{
  "num_hidden_layers": 17,
  "hidden_size": 160,
  "num_attention_heads": 4,
  "num_key_value_heads": 4,
  "head_dim": 64,
  "intermediate_size": 640,
  "vocab_size": 29849,
  "hidden_act": "squared_relu",
  "norm": "rmsnorm",
  "norm_place": "pre",
  "norm_eps": 1e-05,
  "positions": "rope",
  "rope_theta": 10000.0,
  "rope_fraction": 1.0,
  "qk_norm": true,
  "attn_scale": 0.126,
  "bias": "none",
  "tie_word_embeddings": false,
  "parallel_block": false,
  "extras": ["capped logits"],
  "init": "normal",
  "init_std_qkv": 0.0436,
  "init_std_o": 0.0541,
  "init_std_up": 0.0624,
  "init_std_down": 0.0624,
  "init_mimetic": 0.7,
  "optimizer": "soap_variant",
  "learning_rate": 0.00932,
  "weight_decay": 0.0,
  "lr_head": 0.01,
  "warmup_steps": 149,
  "schedule": "wsd",
  "decay_fraction": 1.0,
  "decay_shape": "linear",
  "final_lr_fraction": 0.0,
  "batch_tokens": [65536, 131072, 262144],
  "max_seq_len": 1024,
  "doc_mask": true,
  "train_tokens": 531200000,
  "max_steps": 3689,
  "dataset": "wikipedia_en"
}
Each number is 200 + 20 x the weight over its row's rms, rounded and kept within 0 to 999. Layers, rows and columns count from 0. The size before them is the row's rms in percent of the matrix's.

# layer 11 attention output, 160x256, rms 0.0539, rows 0-54, columns 0-127
094,195,197,207,235,206,216,180,203,194,186,173,195,179,230,207,206,223,195,167,160,220,218,216,204,229,197,196,200,219,175,199,193,154,214,163,176,177,190,180,192,200,198,161,212,211,205,187,197,210,186,231,176,183,191,203,194,211,183,210,196,199,217,221,211,188,195,220,218,206,216,176,191,214,190,199,244,210,218,215,211,180,196,243,195,213,207,194,178,195,176,194,191,203,180,233,198,189,201,204,203,207,184,199,208,223,209,208,197,196,211,200,207,199,200,228,214,190,195,166,223,204,200,190,196,213,188,191,192
079,193,191,174,223,180,191,182,233,206,184,211,186,225,194,218,178,219,248,206,200,202,169,221,207,208,195,257,213,211,210,195,211,199,214,253,205,195,212,186,191,194,179,238,180,189,201,189,189,181,190,175,188,217,190,199,215,158,186,186,205,192,190,211,188,188,214,201,226,230,199,207,195,192,201,171,195,225,221,190,181,209,236,183,198,186,206,192,209,168,178,185,212,210,192,182,224,169,179,186,176,214,229,227,183,174,209,180,197,244,214,185,167,209,153,177,186,188,226,207,214,189,149,218,199,190,214,192,200
096,211,197,195,189,191,211,200,194,191,192,219,221,169,191,200,205,204,184,169,204,194,191,183,173,211,196,206,202,178,197,208,202,177,192,186,180,184,204,179,172,190,193,154,198,222,181,203,223,224,181,197,187,189,193,214,208,221,200,181,214,182,204,209,210,181,211,189,180,196,193,215,194,191,236,188,173,224,201,211,205,183,191,219,218,202,205,200,209,204,195,212,206,194,208,186,231,212,180,208,209,159,200,210,204,210,229,179,191,220,211,170,186,215,246,185,188,188,192,211,203,201,180,217,205,191,179,195,196
100,192,195,158,210,165,230,202,197,199,195,182,181,207,194,206,202,216,218,192,174,215,198,192,225,204,216,191,205,213,206,188,183,213,188,204,183,213,202,198,186,182,203,182,178,203,170,200,235,194,180,173,213,207,213,209,190,193,205,165,210,195,217,181,206,199,216,204,204,175,204,189,197,191,231,214,167,187,188,226,206,189,191,211,210,210,198,213,206,208,217,195,161,187,206,205,182,206,194,212,180,201,184,199,215,206,196,215,171,203,174,200,182,201,204,189,190,178,167,213,170,188,177,225,201,198,213,212,198
100,209,161,213,200,190,199,194,198,203,210,197,185,190,185,202,207,189,200,192,211,192,190,205,200,184,217,187,188,232,210,194,203,201,188,184,177,214,188,210,204,195,157,190,230,204,166,179,186,202,221,194,177,210,206,194,187,232,186,200,186,201,182,187,182,195,187,203,209,202,178,203,184,174,172,202,197,213,204,189,208,190,174,181,188,196,189,197,191,221,202,198,202,183,215,181,196,202,163,207,206,205,209,198,208,171,152,196,226,193,212,189,214,191,247,196,180,217,179,198,189,182,213,197,210,200,188,210,201
113,185,170,213,169,201,221,207,178,193,189,188,184,207,206,204,212,196,192,195,217,218,194,189,201,188,220,189,225,197,191,204,209,206,210,179,238,205,194,215,209,211,178,199,209,161,199,202,204,188,204,187,223,203,223,187,199,191,168,207,201,198,188,202,199,178,165,164,208,212,186,216,223,190,175,184,222,225,179,201,215,231,181,209,193,215,190,199,201,186,207,201,183,203,184,226,206,189,190,204,181,191,196,216,199,188,220,201,204,199,196,199,218,217,238,180,184,170,224,224,207,217,210,198,208,242,197,202,230
103,223,175,213,198,210,175,182,201,215,217,188,177,152,211,217,199,195,181,173,178,188,198,230,192,208,194,217,193,210,197,215,224,183,213,179,207,195,173,213,197,202,196,194,204,199,190,223,163,204,202,211,182,175,204,188,187,226,180,199,187,195,194,191,183,208,196,185,210,232,213,203,162,194,218,204,201,193,206,244,219,219,220,216,187,169,205,193,190,193,204,198,211,218,195,218,185,193,194,198,191,197,198,216,201,199,241,179,201,198,176,231,226,208,187,193,197,207,211,201,219,188,185,180,190,227,203,182,214
091,219,219,205,192,213,189,186,230,204,173,205,197,198,203,214,205,210,183,165,205,197,195,203,186,159,201,203,196,206,187,183,169,172,190,185,187,211,216,164,178,199,178,195,208,210,180,199,234,206,195,201,182,174,212,210,191,209,234,191,227,183,190,202,212,178,195,223,197,189,188,213,234,207,223,171,192,195,192,173,203,198,213,202,215,214,216,180,185,183,201,220,229,166,225,201,186,203,215,198,207,192,192,212,231,204,219,200,225,197,221,185,201,227,221,215,219,194,173,210,188,187,196,182,155,219,179,209,215
090,197,202,177,183,229,188,227,196,191,204,226,218,182,183,209,204,181,196,203,228,192,190,211,188,206,191,161,174,207,208,181,202,191,191,205,234,217,201,200,211,185,222,234,190,238,223,202,219,201,221,214,197,214,206,195,195,204,213,195,221,197,206,206,211,231,184,192,171,206,203,162,227,220,233,211,209,231,224,218,201,210,209,180,229,211,213,224,180,205,211,196,199,205,235,207,179,187,187,217,204,213,192,174,204,171,233,214,190,209,219,188,175,195,193,204,220,223,197,201,221,207,220,189,192,207,198,177,197
089,193,203,170,189,219,202,199,210,172,197,233,198,198,179,217,213,202,209,172,199,202,214,200,220,213,197,189,219,196,235,204,190,206,241,229,201,195,194,221,206,193,193,204,188,208,224,194,205,191,201,188,230,228,203,202,179,193,197,185,225,193,201,179,201,224,207,198,218,191,186,218,197,198,200,208,169,160,205,215,214,205,193,187,177,189,193,239,196,200,197,207,212,178,204,222,200,208,189,206,193,213,184,184,214,220,224,205,225,202,171,183,220,196,201,177,219,195,194,207,184,205,198,210,197,217,201,204,202
102,209,189,211,191,206,177,213,214,188,217,179,199,182,212,190,197,198,222,216,209,212,195,223,206,183,216,214,183,193,199,193,201,198,212,180,183,218,170,202,191,204,195,201,233,204,203,207,197,194,200,182,194,202,205,199,205,206,205,201,218,185,181,251,185,164,206,183,185,201,183,172,208,199,197,177,197,197,209,228,193,197,236,209,193,178,199,191,192,206,210,216,203,210,189,183,210,190,201,230,201,172,197,196,194,185,224,188,219,185,200,223,208,215,195,192,158,195,166,210,202,207,200,178,159,223,203,200,216
107,198,237,202,209,200,187,209,219,220,188,211,229,197,200,215,205,208,206,210,206,195,186,201,222,182,175,203,200,195,201,188,171,202,221,212,210,211,212,204,203,193,179,184,195,168,168,176,223,194,217,202,194,236,212,201,207,192,213,214,193,197,200,213,192,190,187,210,220,203,199,209,210,188,208,197,228,187,178,224,207,217,232,190,212,225,216,193,189,200,208,198,221,202,191,183,195,204,218,209,214,211,191,214,211,190,203,179,174,189,189,216,212,207,193,204,153,182,181,203,213,208,189,213,214,201,197,196,191
107,203,195,209,218,219,205,205,206,207,185,220,193,207,205,175,178,193,195,220,177,181,179,209,211,216,214,203,200,221,199,203,204,191,198,215,200,185,188,172,217,208,201,199,191,208,200,244,195,196,190,229,197,189,193,203,193,201,159,221,188,208,206,164,213,208,190,220,181,209,188,196,194,206,209,179,176,202,219,202,202,179,216,185,241,189,198,186,200,196,200,217,203,240,189,192,206,187,189,204,211,198,220,183,208,183,212,195,196,202,206,197,184,188,194,175,203,182,185,208,186,207,200,166,198,190,211,202,209
104,205,206,164,190,207,187,167,239,197,205,191,191,194,193,214,188,231,183,213,212,223,195,206,208,207,201,203,186,228,174,196,213,234,203,202,206,198,217,190,229,176,190,218,182,201,190,211,237,205,176,178,190,215,199,195,205,192,208,207,216,200,214,189,221,209,206,195,216,219,210,214,189,204,186,203,202,204,215,221,206,201,182,188,211,198,225,206,186,225,180,208,219,214,198,168,193,191,194,199,216,175,214,195,196,191,222,188,202,209,178,169,191,177,225,214,228,194,220,200,190,186,217,224,183,220,181,234,173
092,191,213,214,217,218,195,214,178,192,194,218,195,206,185,211,191,202,204,224,208,199,197,199,199,196,194,211,221,217,222,209,191,208,194,200,212,222,230,227,190,193,199,215,196,164,213,187,205,195,198,204,214,181,209,184,217,189,209,201,207,185,172,194,210,197,189,213,197,198,199,225,201,188,212,225,220,203,208,195,191,212,194,204,203,176,222,215,181,193,201,200,196,190,222,189,201,206,202,191,198,207,182,191,208,195,207,193,222,205,199,206,204,224,231,172,156,206,221,191,215,208,188,226,188,198,200,216,235
099,236,196,206,203,198,203,191,196,199,193,219,199,191,199,196,199,237,168,192,208,189,198,217,178,212,170,202,227,216,201,216,201,192,200,200,205,193,219,226,192,203,183,187,186,219,216,178,209,206,194,215,203,224,215,206,163,188,215,191,191,223,216,181,218,187,213,212,227,200,192,209,219,198,217,237,184,208,189,180,205,219,213,182,185,222,229,188,201,188,203,218,205,174,174,210,181,197,188,197,181,181,205,221,213,211,205,211,178,191,191,225,191,185,205,187,200,197,166,202,169,194,228,212,184,171,195,212,198
095,194,208,189,203,227,191,187,222,220,193,163,192,200,212,192,213,166,223,239,208,205,186,216,198,195,232,204,181,220,182,177,182,218,190,195,173,197,203,212,224,233,172,208,191,181,183,222,181,200,194,226,200,199,216,205,231,193,178,208,199,208,179,181,201,170,193,190,208,187,194,204,215,192,182,209,160,220,186,220,207,202,204,188,215,204,185,226,228,177,190,204,187,209,198,229,192,218,223,205,198,173,194,201,194,202,208,191,207,208,218,210,208,184,200,207,191,217,205,209,186,199,172,218,215,223,217,200,194
103,219,221,192,188,207,210,216,216,198,199,191,219,157,172,209,177,210,215,217,202,202,198,195,186,182,193,225,205,199,211,192,186,233,199,230,221,182,190,205,218,198,209,212,145,168,181,192,220,205,211,200,201,201,197,220,214,179,199,196,223,204,193,211,203,194,227,182,193,189,194,210,204,181,179,191,182,235,199,195,169,191,193,171,203,195,202,220,202,185,196,210,177,196,213,194,170,211,187,197,182,203,191,212,172,186,189,231,179,201,224,190,217,176,187,227,192,204,199,163,194,180,202,234,202,188,220,196,159
098,202,211,229,201,203,173,220,229,180,204,242,191,200,177,205,208,201,209,193,195,197,204,205,195,231,201,189,213,181,229,198,201,234,195,206,222,196,189,205,224,196,191,189,179,210,210,160,193,196,213,192,198,207,190,213,210,175,240,171,208,207,209,191,196,187,213,188,194,166,206,194,182,203,191,192,204,214,219,199,184,202,206,170,190,210,163,196,204,192,166,166,194,249,223,224,172,195,198,174,192,198,179,226,166,226,208,204,196,192,170,196,228,220,174,182,184,226,224,202,175,188,206,199,198,203,234,206,197
112,188,173,209,177,215,218,229,191,206,201,179,201,203,226,193,198,181,198,206,195,189,183,203,194,195,201,215,196,181,179,204,197,211,185,178,204,185,204,205,197,218,231,194,213,201,191,218,199,198,216,193,196,204,201,226,195,167,170,214,178,207,195,175,165,197,207,193,204,204,201,231,196,209,174,203,188,206,173,195,207,190,172,174,193,205,187,200,190,230,216,183,193,199,192,239,213,195,205,185,192,193,229,206,214,186,192,202,205,222,211,188,224,192,203,199,218,224,195,187,175,184,193,192,210,189,212,194,199
092,196,210,203,193,205,207,197,192,216,207,201,178,222,216,191,163,198,195,212,196,205,188,167,209,226,186,220,197,172,212,208,194,216,204,215,214,213,208,192,185,190,194,205,206,186,188,215,202,193,197,221,195,205,203,196,205,197,224,221,211,238,202,219,227,212,205,203,218,236,228,185,188,191,176,192,202,238,193,190,200,209,192,191,205,200,193,192,203,221,154,190,201,204,218,196,198,192,185,213,181,201,192,216,180,182,218,204,164,204,200,193,188,196,193,214,210,200,212,189,192,224,189,183,194,211,214,208,183
115,209,179,192,195,242,176,200,204,189,202,203,195,181,174,195,199,188,208,165,205,176,202,189,198,208,196,188,208,210,212,187,215,167,212,186,184,197,198,210,187,202,188,174,223,189,196,214,214,186,205,208,211,194,204,180,191,226,198,188,194,187,194,211,202,196,203,228,218,200,189,203,221,207,152,183,178,179,223,198,224,163,205,218,187,210,210,200,212,195,205,196,177,195,192,218,210,173,206,175,209,212,174,196,196,201,197,208,200,229,207,201,205,192,210,204,189,193,216,191,196,189,210,173,207,221,204,215,197
091,198,184,213,207,179,189,223,204,186,203,239,196,219,162,201,212,214,196,193,187,172,188,157,198,221,187,182,173,203,219,210,213,197,194,206,194,178,195,213,227,199,215,191,208,196,223,190,205,180,210,215,213,210,197,194,203,208,227,201,198,157,224,203,191,182,235,214,169,205,182,184,195,196,192,188,202,182,205,184,202,213,221,198,219,220,169,205,191,214,209,195,221,204,187,223,198,217,197,207,210,169,235,163,211,174,217,196,204,179,173,176,174,180,210,193,171,212,191,233,198,206,210,181,213,212,202,201,191
083,201,196,200,203,173,199,184,214,221,217,210,169,212,185,211,201,203,209,187,229,197,171,210,174,180,192,188,174,171,216,189,215,161,202,188,204,216,219,225,198,201,195,189,203,162,189,204,196,142,196,215,223,216,209,171,215,194,175,201,182,226,182,191,216,191,194,199,200,224,218,219,169,198,203,183,205,200,185,198,242,199,203,199,208,213,205,179,189,217,210,239,202,186,228,209,212,184,215,179,199,198,195,177,228,209,216,200,209,188,233,191,216,163,182,181,192,173,226,224,205,198,213,226,172,198,173,226,212
108,186,200,200,190,205,190,204,177,193,204,233,193,191,176,201,215,194,184,198,216,223,187,210,214,194,210,195,193,212,219,191,183,197,177,205,189,207,198,193,177,207,185,200,198,220,181,194,197,205,198,194,191,203,191,178,225,250,189,172,192,219,195,210,219,181,225,199,178,181,204,179,200,203,188,182,200,220,248,207,209,195,212,208,204,193,200,201,181,185,200,198,175,191,176,187,186,201,204,216,197,192,211,161,185,207,208,198,224,183,199,224,195,185,197,199,190,197,213,232,224,199,176,189,215,192,185,196,212
104,219,220,212,209,217,217,171,224,208,212,221,210,209,217,217,220,204,184,200,183,226,211,233,191,214,187,201,211,208,198,234,204,203,199,184,203,232,214,197,220,187,196,211,197,217,192,194,232,198,176,177,216,213,184,203,206,180,220,189,193,218,202,201,220,214,206,194,216,191,192,202,198,189,217,227,214,211,195,206,196,206,247,155,217,194,208,178,224,213,200,203,203,196,227,198,196,196,209,200,200,195,202,211,207,190,182,190,221,188,201,185,215,216,219,211,209,241,203,172,162,187,241,207,223,221,180,210,170
094,198,215,222,214,184,203,231,217,209,200,245,211,198,212,237,206,208,182,212,185,202,211,191,217,200,184,200,199,190,186,210,186,208,183,212,207,193,213,194,211,188,211,192,192,189,197,171,220,206,189,191,234,200,196,205,197,192,194,184,218,203,210,199,186,177,209,209,223,191,227,176,201,198,201,180,177,171,198,201,222,218,221,183,196,186,186,215,211,198,213,196,188,237,201,220,181,220,224,209,190,202,185,229,223,199,186,184,248,204,230,220,207,206,205,200,198,224,216,173,173,188,207,180,186,217,203,189,196
096,184,185,192,218,178,199,198,197,179,200,213,200,178,190,198,203,202,198,208,202,221,208,179,213,211,199,199,205,198,206,217,201,218,209,198,199,203,217,212,210,196,196,213,218,194,193,180,193,182,186,204,194,229,196,193,209,191,197,198,204,188,180,206,215,203,168,190,215,208,209,191,216,193,219,192,206,194,231,223,200,191,209,199,215,216,221,201,219,182,201,196,180,206,190,219,187,190,197,225,185,191,236,226,211,185,190,178,206,223,206,183,178,173,213,217,198,210,201,228,198,191,198,212,226,219,187,215,221
105,188,201,173,222,219,206,209,210,181,203,187,200,222,208,213,199,222,193,191,197,153,202,237,189,169,193,212,219,194,212,195,186,230,221,214,196,180,190,198,213,222,208,198,177,193,214,182,186,173,185,209,197,189,203,214,242,213,222,205,210,205,189,196,205,211,210,211,198,221,182,211,204,188,212,188,192,199,176,231,221,226,183,208,207,204,198,209,180,187,188,170,201,200,191,202,182,192,220,214,184,202,174,238,190,223,199,211,179,185,187,191,209,182,182,186,199,171,199,205,225,204,187,177,159,206,173,195,223
092,206,212,204,197,200,217,221,189,178,222,185,183,190,221,187,207,193,180,228,201,200,183,178,210,216,248,205,218,207,189,196,204,194,174,191,207,197,165,179,204,211,194,188,221,189,201,216,205,220,189,227,193,173,208,202,182,185,176,213,193,202,212,200,196,175,158,164,191,201,192,192,201,212,216,205,192,212,179,216,202,234,198,203,197,192,183,227,233,167,210,183,228,203,206,238,214,201,215,209,217,202,212,201,218,204,195,201,211,211,199,216,190,205,205,197,203,165,213,223,216,176,176,219,225,222,206,209,200
109,186,187,204,207,184,201,208,190,193,202,196,188,211,189,197,221,206,215,212,196,203,216,192,200,202,191,211,225,227,222,202,207,213,182,224,207,205,204,204,228,182,182,198,184,198,200,222,224,177,198,196,214,187,180,201,194,204,178,202,217,188,182,213,231,225,178,196,186,206,197,195,194,197,195,178,194,205,177,212,219,211,219,209,205,173,204,186,188,195,203,225,206,203,213,207,180,197,202,164,207,223,218,177,205,200,218,199,195,197,185,190,188,223,181,212,183,186,194,185,204,200,179,194,204,203,155,205,194
094,213,222,181,220,217,211,182,181,236,183,192,208,208,210,201,194,208,203,204,197,207,189,218,213,176,209,233,178,229,181,212,200,179,209,185,195,185,181,182,209,184,168,212,210,210,188,233,185,213,191,220,200,178,204,203,195,203,210,176,209,190,193,200,221,154,215,157,216,176,224,198,181,189,197,207,204,205,218,192,199,202,221,188,195,215,194,205,251,214,213,216,199,162,197,217,232,209,203,238,216,205,228,195,223,185,193,224,181,207,186,216,181,204,218,220,209,215,174,200,193,234,209,229,225,205,190,191,160
103,202,197,226,195,202,211,217,208,233,212,201,216,170,208,183,213,192,183,204,200,213,226,190,192,187,205,189,193,189,191,217,210,189,198,209,188,206,206,198,181,210,203,214,208,185,203,191,200,210,194,187,205,178,192,230,191,203,180,173,205,200,206,201,208,210,223,171,201,218,187,191,194,199,220,201,182,192,193,224,217,214,211,209,210,201,177,219,187,185,212,206,185,205,192,213,168,226,172,213,203,206,185,203,206,236,193,209,170,199,190,221,160,161,199,199,188,199,180,205,165,177,167,215,246,218,201,217,184
098,218,189,199,177,191,182,212,195,208,214,174,203,212,222,173,202,196,164,199,196,212,191,194,182,196,218,180,191,195,172,204,185,194,177,166,175,232,199,207,220,211,198,188,217,215,213,229,210,220,211,208,210,184,201,213,230,226,220,216,174,222,186,234,208,211,206,176,190,178,186,194,210,197,228,204,188,242,180,203,217,193,222,214,193,191,206,197,210,200,188,208,193,180,176,181,211,201,198,207,196,202,209,185,200,227,213,213,184,177,202,209,185,195,193,199,213,177,204,169,208,216,171,169,205,223,220,212,203
089,236,187,218,193,219,215,235,194,180,198,180,215,180,162,183,195,209,203,217,217,194,220,191,210,207,191,181,210,197,178,184,222,186,230,193,207,203,212,208,197,231,197,230,207,189,215,194,196,213,186,190,207,200,181,216,208,195,210,189,189,184,194,191,213,208,213,219,209,187,164,209,191,181,227,207,217,195,180,201,176,232,213,199,219,208,177,199,190,174,229,215,212,213,175,217,194,192,200,195,193,187,192,208,211,203,219,212,200,197,190,172,214,228,219,194,209,202,203,204,216,170,185,220,187,202,195,194,198
098,180,206,188,201,188,182,199,230,209,197,187,227,203,201,189,210,202,195,204,215,247,221,193,210,211,190,175,186,213,181,189,196,228,202,195,189,188,192,183,202,192,188,211,201,196,205,219,229,201,211,208,200,201,226,217,200,211,187,233,204,199,185,199,213,205,195,209,197,234,224,199,203,180,219,228,181,193,183,210,217,222,209,207,177,194,197,207,209,191,179,214,202,199,186,195,192,181,199,184,200,203,184,223,218,204,208,221,195,199,194,206,184,224,207,207,180,206,218,177,201,197,197,206,197,195,167,209,182
094,225,217,194,189,219,179,206,215,203,213,174,197,195,199,177,215,206,190,208,181,171,203,229,195,213,213,185,180,203,176,200,196,204,168,188,223,202,196,200,199,190,217,197,192,203,224,239,207,208,226,200,199,185,191,193,217,168,199,191,186,196,205,215,231,198,244,196,217,179,190,187,217,216,219,227,194,181,229,232,167,203,250,196,209,244,177,168,188,182,195,195,200,234,183,209,189,167,194,186,191,161,192,169,161,203,200,208,220,198,216,196,224,193,168,201,214,151,178,210,208,197,230,216,210,210,210,205,193
113,182,197,215,186,207,202,192,208,202,208,193,180,189,202,169,200,186,143,212,205,208,185,188,201,204,222,187,186,194,212,177,230,209,184,212,177,177,181,187,186,211,195,204,244,192,197,235,206,196,234,191,192,200,216,221,203,179,182,224,183,187,208,200,199,176,190,223,204,206,167,211,200,204,208,206,207,223,182,207,183,198,177,215,194,221,182,204,193,221,208,184,184,217,191,200,193,192,201,196,213,190,220,215,214,183,236,174,172,198,221,194,187,201,209,216,207,193,216,207,191,196,176,184,212,190,185,181,184
104,173,225,205,176,196,179,200,193,191,225,221,223,195,200,215,173,198,202,190,183,211,203,194,208,185,197,212,216,202,230,186,170,198,218,200,224,213,190,218,223,199,234,195,175,203,201,166,210,190,174,202,201,227,213,179,199,206,232,189,192,192,197,214,174,210,183,233,198,190,176,167,190,162,208,180,224,223,206,219,218,201,191,160,195,197,218,193,184,223,199,185,224,206,181,199,198,214,179,208,194,192,216,186,183,205,194,204,195,178,209,194,173,188,203,178,187,213,167,227,195,226,230,197,196,176,217,186,209
100,229,182,220,189,183,190,161,184,194,189,166,186,210,187,194,192,204,186,203,216,187,217,230,202,175,218,206,171,205,187,205,208,201,194,207,197,190,203,190,164,232,178,178,192,196,192,202,155,196,197,219,218,190,205,205,196,189,183,198,203,195,227,188,176,200,212,210,168,199,177,184,185,183,178,224,169,202,205,188,210,212,242,185,204,198,187,178,204,176,196,219,196,239,182,196,195,202,226,170,202,204,188,171,175,194,208,187,205,182,191,202,223,204,202,196,214,199,206,221,194,174,184,187,214,211,186,203,226
113,198,209,224,188,193,199,215,191,187,215,226,220,199,208,203,197,212,199,189,191,190,184,197,191,199,193,181,172,187,199,208,199,216,205,216,187,199,199,210,221,197,203,219,170,216,216,182,230,212,207,180,180,184,193,194,195,183,207,178,218,173,225,184,206,217,222,198,189,175,201,199,201,236,212,168,185,218,198,204,212,210,182,183,214,178,173,180,223,178,227,179,200,196,217,201,183,214,186,197,217,170,185,212,196,221,211,178,195,229,218,178,220,211,178,217,208,185,220,177,200,213,209,198,198,203,180,225,205
110,183,191,204,179,202,209,205,204,189,161,187,225,211,193,181,190,184,213,214,195,190,201,193,224,205,215,186,213,188,206,204,201,207,211,203,194,191,191,217,209,219,186,228,205,192,187,182,178,182,214,195,221,206,203,209,211,222,176,222,213,197,223,182,205,195,161,201,174,197,194,206,183,202,188,210,208,184,212,189,183,196,177,207,234,189,196,203,186,213,192,217,204,213,216,187,192,202,194,190,206,208,207,197,202,202,185,207,210,200,195,165,213,210,184,199,195,159,185,213,231,211,213,243,190,237,237,225,214
087,209,186,213,192,204,173,185,175,198,203,185,229,220,203,165,199,198,192,215,193,201,215,203,189,200,190,189,176,198,179,199,235,191,209,144,193,222,185,222,191,195,239,198,244,199,177,227,195,181,218,212,201,180,186,213,204,210,197,217,182,198,193,185,208,173,209,195,189,209,194,199,194,208,209,213,190,214,207,205,197,192,193,218,182,204,189,198,200,208,208,172,216,200,188,224,221,210,230,192,201,166,219,206,209,219,208,163,215,178,179,199,241,215,217,202,184,221,182,196,245,188,220,215,181,197,188,220,201
099,204,190,175,218,202,215,211,212,190,185,204,173,191,172,214,193,195,182,192,227,191,189,210,199,194,208,213,219,207,216,206,212,191,196,189,205,205,191,205,235,211,181,202,203,179,177,196,209,188,215,212,179,203,206,201,189,192,181,207,217,187,208,194,185,233,176,220,207,196,207,188,194,207,198,224,195,202,173,197,211,205,188,190,194,209,196,207,199,176,185,181,202,209,185,231,201,237,214,199,187,220,179,196,224,228,197,198,177,194,213,218,182,221,190,178,200,172,238,205,201,217,173,217,183,195,184,174,220
112,200,217,192,190,203,195,205,223,207,201,219,228,207,185,172,184,210,208,181,213,204,225,186,189,210,181,186,224,199,192,209,168,199,214,212,210,191,193,225,213,193,195,206,200,202,187,184,221,223,198,158,207,202,199,198,216,179,201,186,216,204,194,228,179,199,214,220,167,181,164,189,195,222,197,202,217,222,211,198,197,202,194,198,206,237,172,195,211,183,212,195,196,185,197,195,187,208,204,196,188,182,196,186,199,202,208,231,185,226,202,186,170,231,197,213,193,207,196,187,179,204,214,187,226,211,188,198,179
097,217,242,182,202,186,218,181,176,207,239,208,182,200,210,182,208,192,185,212,193,184,177,190,190,195,227,169,179,212,172,191,233,185,198,200,168,193,201,183,193,195,202,198,206,177,204,216,223,219,200,212,199,205,204,181,210,202,198,214,211,213,217,194,175,182,180,232,212,186,212,216,201,216,157,199,217,210,220,226,184,215,189,191,198,218,213,184,191,156,227,175,204,189,213,193,199,244,224,185,222,195,214,199,193,211,203,207,241,217,184,188,191,219,190,215,190,206,228,188,205,208,182,233,207,176,222,193,233
098,205,214,203,207,193,184,175,178,168,180,185,196,202,200,197,186,202,194,211,200,190,206,191,194,202,182,204,216,200,196,203,199,193,215,189,200,190,222,207,217,189,213,177,198,186,197,171,187,190,187,213,196,211,191,210,205,184,185,197,206,175,207,216,187,183,199,191,213,217,179,209,207,232,173,196,187,211,186,228,205,163,209,230,217,174,213,196,225,212,182,186,187,198,192,182,215,208,214,210,199,220,217,195,213,213,155,187,196,224,178,187,226,209,194,203,212,189,188,174,195,188,206,217,183,194,208,197,199
098,204,204,199,226,182,203,186,208,189,193,208,215,186,189,207,199,200,226,203,235,218,219,183,209,214,171,188,206,203,209,201,162,180,170,195,219,192,221,171,217,211,193,198,191,226,223,164,218,190,168,195,200,204,197,187,217,192,208,194,218,198,205,190,198,230,196,203,206,189,184,191,213,190,194,218,193,245,185,175,199,203,190,190,222,186,229,222,191,200,204,189,201,190,191,228,194,215,229,217,213,191,192,209,213,215,193,172,175,175,203,187,188,218,210,186,217,216,215,193,221,206,204,181,190,214,196,216,193
095,190,204,223,173,207,193,223,178,184,204,188,197,222,189,177,188,210,192,216,205,193,214,198,224,203,204,215,202,211,177,201,204,207,210,203,210,189,210,196,238,174,181,203,197,170,198,215,178,201,207,233,180,182,210,218,201,195,195,214,169,200,188,182,208,210,201,193,183,196,197,214,213,189,175,191,224,198,205,190,180,220,174,193,211,176,207,208,212,188,225,214,207,182,210,206,207,199,195,195,193,231,220,193,221,174,199,219,219,234,173,226,205,191,193,185,220,178,158,211,209,217,248,196,220,225,199,200,197
092,204,226,221,174,211,184,223,217,197,203,203,192,188,211,197,181,203,179,175,183,234,219,205,202,173,187,218,205,178,202,218,207,196,218,162,165,201,201,163,205,200,219,195,226,222,199,232,173,210,205,217,168,210,220,219,183,168,207,199,187,224,193,193,198,219,205,212,199,191,216,209,223,196,205,214,188,204,200,224,184,222,243,193,213,214,194,187,198,185,237,204,171,170,171,219,193,192,178,202,217,215,194,197,178,216,151,218,205,207,222,193,162,189,204,164,209,221,197,221,164,213,198,231,210,204,211,219,194
105,217,222,208,209,192,215,171,195,211,204,182,217,196,219,208,221,207,180,186,212,195,203,195,207,179,231,196,210,185,172,200,215,192,194,205,202,194,209,145,204,197,174,154,222,200,178,219,211,214,202,205,190,187,198,212,222,200,201,219,171,216,203,232,194,196,220,204,191,213,243,213,187,232,191,198,207,227,179,202,212,200,219,190,207,207,233,207,190,196,188,184,215,219,217,191,168,196,218,177,188,200,198,222,207,208,201,210,201,191,197,214,200,233,213,219,187,195,201,176,202,193,158,194,186,188,205,213,203
099,212,201,186,186,164,207,239,186,185,231,182,208,196,187,218,186,184,207,212,209,178,202,202,188,177,213,184,187,180,216,169,192,219,196,179,188,202,211,196,192,195,196,190,190,197,204,203,175,180,210,199,179,185,204,206,198,211,194,216,181,185,192,197,223,204,202,185,182,219,206,187,160,208,229,184,170,195,201,154,189,190,193,213,200,210,209,206,197,217,186,186,192,202,196,194,220,169,205,198,218,208,202,190,184,201,233,208,180,208,181,237,205,201,174,207,228,184,211,231,209,226,194,214,234,207,215,205,214
103,195,222,201,213,191,200,194,227,189,194,217,229,197,202,224,193,192,205,206,199,195,215,211,205,202,189,223,172,190,188,210,169,196,182,208,212,199,194,193,197,173,195,197,195,210,219,183,173,207,201,179,200,196,199,197,196,201,232,209,217,180,187,212,206,200,195,227,194,216,201,177,191,217,197,208,200,228,177,175,205,213,238,204,204,218,199,201,187,229,188,209,208,204,234,217,207,203,189,188,155,190,187,171,163,187,231,203,204,169,202,189,219,214,203,186,194,208,179,206,184,207,190,205,213,220,165,216,209
087,198,211,204,193,194,194,200,195,199,226,187,204,204,206,185,201,179,194,185,212,225,224,190,203,202,207,183,206,189,202,220,190,200,201,188,182,201,198,217,189,198,211,196,215,196,191,197,182,201,222,201,194,212,205,185,190,171,174,210,197,220,221,212,174,185,206,176,197,220,238,172,206,185,204,216,185,234,206,212,210,200,182,229,221,247,181,211,170,220,170,214,201,208,202,212,202,190,209,227,192,177,214,179,134,225,222,201,216,223,210,162,190,165,224,233,196,198,188,190,201,181,213,206,197,202,232,200,177
094,199,199,229,193,223,206,172,211,187,178,176,189,220,200,167,194,211,196,210,204,200,213,205,186,198,167,202,213,178,193,219,227,200,216,212,186,234,203,190,218,201,226,190,204,197,205,235,238,186,211,187,232,213,186,192,214,180,189,196,202,219,226,200,200,182,193,241,192,224,215,226,183,199,204,211,182,168,221,170,199,186,186,180,196,221,211,186,184,178,195,192,210,236,215,197,214,226,213,212,174,227,207,184,205,210,245,192,207,203,172,185,194,221,188,197,231,202,210,204,216,213,190,179,242,172,192,192,205